config = dict(
    n_layer=11,
    n_head=2,
    norm_place='pre',
    positions='rope',
    optimizer='adamw',
    lr_head=0.0162,
    final_lr_fraction=0.0,
    batch_tokens=[8192, 16384, 24576],
    seq_len=4096,
    doc_mask=True,
)
Each number is 128 + 32 x the weight over its row's rms, rounded and kept within 0 to 255. Layers, rows and columns count from 0. The size above them is the row's rms in percent of the matrix's.

# layer 8 MLP up, 512x128, rms 0.146, rows 220-244, columns 0-63
size [ 94  95 100 107  28 125  96 110 101 106 114  85 108 102 124 105  88  96  92  92 104 106  83 112 107]
[[136 142  97 159  95 154 149  69 115  38 154 140 173 138  84 148 116 131 127 134 153 169 145 137  95 135 102 124 192 115 157  87 134 105 178 155  83  92  55 173 166 132 143 153 158 189 139 113 177 114 131  77 105 113 127 130 167 132 117 157 138 131 156 146]
 [158 100 117  94 160 136 150 122 132 153  81 138 136 112 125 100 131 103 128 131 170  83 161 121 104  94  71  66 125 180 130  78  97 144 151  87 150 141 107 134 211 159 146 103 153 188  81 109  97 141 147 113 158  90 134 108 119 164 102  90 144  19 115  70]
 [153 134 124  93  91 143  88 189 102  86 149  93  85 127 146 100 151 122 145 129 100 139 129 118 175 141 104 132 131  87 178 156  77  77 135 152 139 160 187 123 102 108 144 170  82 140  81 114  60 147  97 123 214 141 137  93 132 102 152 148  85  99 112 131]
 [169 136 104 126  89 155 176 109  81 101 114 191 118 151 180 144  79 107 189 147 127 134 145  96 157 140 142 169 152 159 128 123  72  84 155 163  68  86 147 129 138  93 101 175  85  86 116 164 164 147  99 147 129 134  97 135 124 127 161 139 107 114 119 114]
 [224 113 138  74 136 159 158 144 123 116 144 128 140 168 138 138 115 104 176 159 137  85 156 109  53  65  89  73 108 141 153 109  82 145 137 139 103 181 161 155 131 141  92 122 140 158 116 151 137 143 134  88 158 147 108 131 181 168 155 129 107  98 157 135]
 [177 132 168 155  92 130 162 204  84 143 127 112 127 102 120 149 106 128 105 115 146 108 197 135  76 115 115 115  71 135 171 132 114 186  92 135 108 202 159 177 161 142 134 124 124 106 144 130 105  68 104 154 169 158 147 125 182 127 170 134 142 131 118 108]
 [161 117 140  88 121 105  82 175 113  98 128 139 111  62 147 102  52 124 105 164 150 132 133 172  43 110  99 106  90 141 187 150 126 153 159 102  97 121 102 104 138 134 145 144 132 102  93 131 120 150 125 120 139 152 155 117 145 115 186  72 155 133 130 117]
 [151  59  87  94  80 117 136 161 131 143 103 155 139 146 124  78 167 129  95 186 157 134  97  99 127  92 134 187 108 136 123 131 118 140 172 118 113 153 173 135 153 124  65 144 154  86 112 166 161  93 146 142 104  92 167 132 154  91 156 101 186  14 137  97]
 [167 118 158 113 159  61 167 123 107 126  74  85 165 145 108 120 104 100 130 109 112 149  93 119  97 136 157  96 120 113 148 134 146 202 169  93 125 154 126  96 112 128  85 143 149 167 125 143  89 192 104 134  80 161 129 137 105 183 149 105 186  93 180 123]
 [155 111 189  88  72 136 120 153 140 156 151  96 134 124 125 169 161 166 131 137  87 116 114 169 200  90 167 157 130 174 199  73 141  99 130 104 130 129 117 110 139 144  67 130 161  82 108 166  97 117 151 105 152 106 109 106  71  99  93 110 121  78 145 114]
 [163 114 129  83 153 111 169 195  85 150 152 129 130 116 138 154  89 178  97 147 156 145 164  69 130 109  81 122 138 176 169 146 131 169 151 153  96  76 126 131 141 155 101 114 197 136 140 169 134 129 107 105 135 145 124 126 150 129 135 120 151 149 155 147]
 [169 113 158  81 137 112 150 117 156 192 178 144 160 175 128 125 138 143  82 136 163  69  61 163 156 121  97 166  67 144 153  90 149 162 169 145 121 134  90 149 147 178 173 118 219 120 146 187  97 154 148 144  97  85 126 157 140 148 112 127 139 134 122 124]
 [162 127 121 115 154 155 138 129 162 123  74 139 148 123 178 127 126 155 186 116 141 119 130 146 144 133  90  95 168 158  94  92  88 131 115 147 103 107 148 198 160 170 105 180 103 123  94 140 101 163 162 104  84 174 119 140 186 117 168 111 158 122  84  74]
 [148  91  79 134 139 141 107 154 124 102 129  50 164 106 124 106 124 114 202  90 138  93 145 157  82 133 170  88 142  87 140 186  82 102 141 168  84 138 131  96 167  39 136 126 150 161  80 168 137 135 135 152 159 139 103 145 106 113 129 128 114 115 105 127]
 [154 152 134 137 192 181 169  94 100  82 119 113 122 132 144 145 139 113 128 184 119 108  76 105 159 120 123  94 148 168 105 171 140 129 168 239  87 153 119 152 150 135  88 177 150 120 113 112 122 129  91 132 149 108 134 169 119 109 127 164  98 132 152 116]
 [164 112 191 138 102 157 153  95 122 113 164  89 166  80 140 162 123  77 152 174 165 171 141 152 131 118 118 123  67 156  67 141 138 106 125 115 153 141 213 136 121 162  84 138 108  85 117 155 128  85 155 126 122 134 129 164 110 128 140 161 152 135 142 121]
 [146  92 106 112  70 192 115 204 108 148 161 121 145 167 143 120  83 128 115 104 183 153 171 100  90 127 165 139  98  93 148 127 133 182 127 155 170 186  93 137 172 178 162 118 156 187 112 138 123 118 115 137 153  85 100 150 116 164 137 140 143 147 136 144]
 [171 159 139 157 176  90 160 152  94 146  86 106  97 158 148 152  96 137  94  86 132  71 210 116 142 129 142 153 128 148  96 141 113  83 108 116 211 156 125 137 139  82  93  95 142 161 169 121 102 109 128  85 111 135 172 152 182  48 141  73 132  85 118  98]
 [146 101 126  86 143 134  92 153 101  82 146 111 119 135 147 129 152 189 104 146  83 146 125 142 158 150 175 157  81 114 144 145 107 144 194 106  91 151 147  93 121 101  88 151 123 100 122 110 133 146 132 133 159 130 143 133 121 125 150 183 113 173 179 111]
 [145 177 160 129 122 105 162 101 133  83 147  77 110 202 106 152  88 128  73 120 125 109 101 147 141 108 105 143 160 149 124 156  87 170 176 110  74 181 158  81 124 103 152 183 158 147  62 109 138 151  73  86 130  72  83 122 194 109 113 112 165 152 138 112]
 [143 106 134 121 120  96  78 164 129 132 133 129 125 143 152 142  61 159 159  75 113 176 149 150 134 133 108  82 162  98 144 182 141 181 184  88 148 146 133  91 164  92 161 163 169 160 129 124  81 129 127  74 104 170  92  80 142 149 143 126 148 148 171 120]
 [184 117 150 123 126 118 129 155 142 115 142 147 131 156 105 122 102 133 136 120 125 171 113  74 108  77 192 162  77 142 160 138 156 121  94 136 114 187 162 165 165  61  90 132 154 142 171 148 124 128 160 136 205 112 127 108 199 122 117 152 107  58 112 141]
 [156  90 122 105 139 198  98 108 182 113 147 152  64 169 168 118 159 126 202 162 170 172 194 121 105 112 140 173 106 125 156 107 142 114  82 103  99 138  70 113 120  86 119 151  89 163  95 101 169 120 193 150 164  94 135 152 101 174 114 148 132 148 135 142]
 [162 132 142 138 121 129 136 114 139 146 114  94 127 160 161 136 106 141 202 125 103 113 102 141 115 120  33 164 115  71 170 118 124 125 154 179 142 100 102 144 163 141 189 124 152 110  72  80 112 182 193 149 148  96 152 171  99 133 141 110 204 127  78  94]
 [136 106 203 136 130 164 180 107 154 163 123 118  85 159 133 145 128 109 162 188 203 124 124 110 141 101 102  88  72 176 141  44 143 165 119  77 167 132 130 123  92 108 131  76 119 157 134 184 142 120 139 166 139 105 144 106 133 126 128 126 140  84 140  74]]
# layer 8 MLP down (transposed), 512x128, rms 0.139, rows 220-243, columns 0-63
size [ 92  89 100 107  27 116 101 108 101 106 107  90 111 103 119 105  92  99  93  97 101 105  90 110]
[[ 95 118 187 102 140 141 120 167 148 193 155 101  76 117 182 114 154 120 135 109  80  92 101 123 173 132 141 129  99 118 133 161 126 156 127 108 148 192 192 108  84 124 108  98 102  56 135 148 106 136 124 160 143 196 114 118  95 126 117  87 112 138  89 120]
 [ 80 162 188  88 159  64  85 136 170 131 140 121 156 152 138 131 138 100 163 116 134  90 156 129 131 151 149 147 125 126 102 108 108 155 163  94 192 137 141 131 169 183  79 189 144  73 118 150 153 122 122 140 102 124  97 168 108 133 102 107 130 139 125  81]
 [ 93 183 105 166 119 155 149 104 126 146 100  94 105  74  62 102 112 151 137 184 118  91 167 121 134 139 135  59 181 142 102 133 127 196 158  94 153  89  52 177 137 140 125 156  74  88 108 140 137 170 108 103 121 122 119 146 148  87 143  65 158 129  99 124]
 [ 62 194 101 139 107 112 136 165 112 157 107  91 105 149 159 131 167 134  75  87 154 120 139 104 108 127 102 174 155 124 129 132 132 149  94 149 180 217 158 119 140  95 143  82 163 121 112 224 164 116 158  89 122 129 184  70  99 136  99 143 144 128 103 107]
 [120 191 130 162 110 126 160 142 132 105 123 116  90 138 131 104 121 114  96 146 161 139  79 143 132 145 116 178 106 114 103 159 160  84 139  82 126 120 159 141  60 102 107 177  97 134 141 152 105  93 118 133  70 147 124 142 127 119 169  96  46 180  66 177]
 [156  97  88  82 148  97  45 134  54 100 162 108 135  84  38 111  90 122 130  96 128 127 161 102  96 129 112 164  83 126 108 157 157 142 120 139 113 113 130 123 122 128 117 113  79 126 125 155 207  68  84  85  97 124 181 102 115 141  93 145 127 181 120 129]
 [129 122  89 112 132 102 163  92 179 112 134  79 106 140 160 148 114  95 116 158 142 172 177 146 113  81 196 129  92 113 100 186  93  97 142 119 172 136 113  52 123 150 120  94 139 103 172 153 185 141  96 132 101  91 125 177 114 116 125 141  42 146 110 145]
 [ 96 114 133  75 105 203  75 111 107 114 136 173 126 182 153 142 187 111 144 115  99 187  96 115 147  85 140  88 179  89 104  73 107 161  71 136  75 157 103 194 140 107  84 127 125 114  78 160 144 142 164 166 147 124 123 136 181 113 208 153 105 139 129 148]
 [159 129  79  48 132 209 127  93 115 108 126  94 159 108  83 180  80 129  98 141  93 132 140 143 174 142 146 146 137 154  96 104 119  75 103 162 106 131 124 136  92  90 120 120  96 104 164 106 152 124  90  98  87 162 135 126 127 100 135 134  96 152 144 104]
 [134 150 114 117  94 136 190  91 187 142 135 117 146 136 107 122 162 146 118 157 127 144 169 120  90 101 177 171 130 171 144 115 143 120 111  95 106 102  86 101  70  91 139 204 112  97 152 141 112 158 191 100 157  69 136 105 123 127 128 152 125 159 180 154]
 [ 43 140 120  63 137 118  67 124 165  94 155 152 114  87 142  75 131 135 145 140 142  85 120 171 109  51  63 169  74 119  73 109  62 204 155 119 139  90 159 104 147 151 115 158  95 110 136 118 117 132 136 102 156 174 143  93 149  94 139  86 117 120  93  92]
 [163 149 143 151 164 137 175 129 191 166 198 120 147 156 124 150  90 187  84 136  56 147 108 118 111 123 111 123 151 159  90 105 128 120 155 108 127 126 132 114 119 146 137  23 130 121 134 114  73 146 169 191 133 133 173 152 131  68 152 128  98 155 149 108]
 [ 64 123 108 122  75 189 116 138 156 147 153  95 109 160 113  70 125 144  65 103 136 194 158 140  86 109  98 160 151 133 143 162 148 129 174 109 141 171 112 122 143 128 172 137 204 131 161 155 124 107 107  85 162 113 183 106 152 158 138 155 145 117 137 138]
 [ 92  83 124 101 116 168  85  74 121 130  80 170  81  73 164 121  80  89 113 136 134 151  95 114 102 118 144 173  80  93 134 107 102 175  79  99  97  91 133 149  82  54 109 125 149 120 110 154 127 115  93 171 109 154  56 104 133 104 110  85 140 162  94 122]
 [137 159 141 188  97 145 150 166 115 126 113 175 183 139 174 128 164 135  97 132  32 130 142 144  90 156  91 169 127 121 107 161 150 115 215  81 141 139 100 160 164 167 107 135 113 146 144 155 159 132 107 106 159  69 142  80 177 145 205 162 129 133 108 161]
 [112 155 100 153 128  80 151  96  68 107  81 169 108  47 137 123  65 170  88 108 106 116 102  79 120 113 131 114 105 176 117  97 131 148 124 126 107 137 108  91 152 169 143 161  82 170 124 137 138 135 115  55 122 135 128  84 141 142 118 229 126 106 116 150]
 [ 23 197 141  79 101 152 105  75 197 107 123 186 109 136 119 149 147 126 119  84 123 108  76 116 165 113 131  89 111 134 113  84 114 124  75 150  95  95 125 131  91 145 130 157 125 131 118 141  98  87 121 122 123 122 101 153 152 100 134 103 106 107 104 130]
 [ 36 143 143  72 144 110  89  86 127 145  83  86 125 182  87 102 212 131 167 119 146 117 100 138  93 143  73 162 128 111 159 152 138 135 130  99  87 154 111 184 103 162 107 166 113 170 124 177 114 223 113 132 127 150 116 124 100 124 172 158 112 173 125 156]
 [100  75 105 127 120 133 119 173 104 186 120  87 127  76 152  79 113 118 139  97 138 163 163 148 196 131 170  93 160 116 110 150 160 109 131  71 145 135 130 177  78 148 117  90 153 194 126  84 104 135 106 115 128  86 117 126 148  81 142 108 139 110  92 114]
 [  8 105 148 130 156 119 132 122  73 149 115 121 136 102 146 135 106 124 138 104 123 163 108 156 169 183 158  75 129 171 168 114 132 102 159 137 127 127  73  71 145 132 112 130 166 124  94 185 163 121 105 161 113 132 108 106 160  80 133 139  75 210 148 152]
 [ 62 161 150 132 118 138 138  82 169 104  99 153 108 216  88 160 113  90 169 121 154  82 132 121  93  80 109  97 146 133 167  40 136  99 151 160 142  94  99 131 135 114  86 148 109 111 151 186 148 102  73 146 196 126  66 151 111 131  92 134 142 139 165 147]
 [112 149 126 145 126 115 160 168 104 135 161 115 142 127 125 129 158  72 149 124 183 118 111  83 176  83 126 158 174 122 104  78 163 170  71 147  93 138 164 145 159 183 150  96 162 168 141 165 176 160 123 135 152 172 126 128 169 135  96 185 108 139  86 216]
 [ 52 130 154 146 143  43 145 135 130 164 142  54 175  97 158 152 126 125 103 111 145 109 119 144 109 114 130 143 105 119 110 141 115 191 161 142 191 106 176 167 107 158 152 122 143  97 144 138  62 120  83 125 134 184 125  67 131  61 180  62 113  90 107 121]
 [ 78 106  91 116 164  99 139 113 106 101 144 107 148 141 166 118 111 169 173 171 113 124 116 180  70 112  82 156 137 128 149 193 130 106 151 122 160 113  72 188 107  84 161 111 109  82  92 132 175 140 142 133 124 111 150 136 192 127  92 223 146 100 114 137]]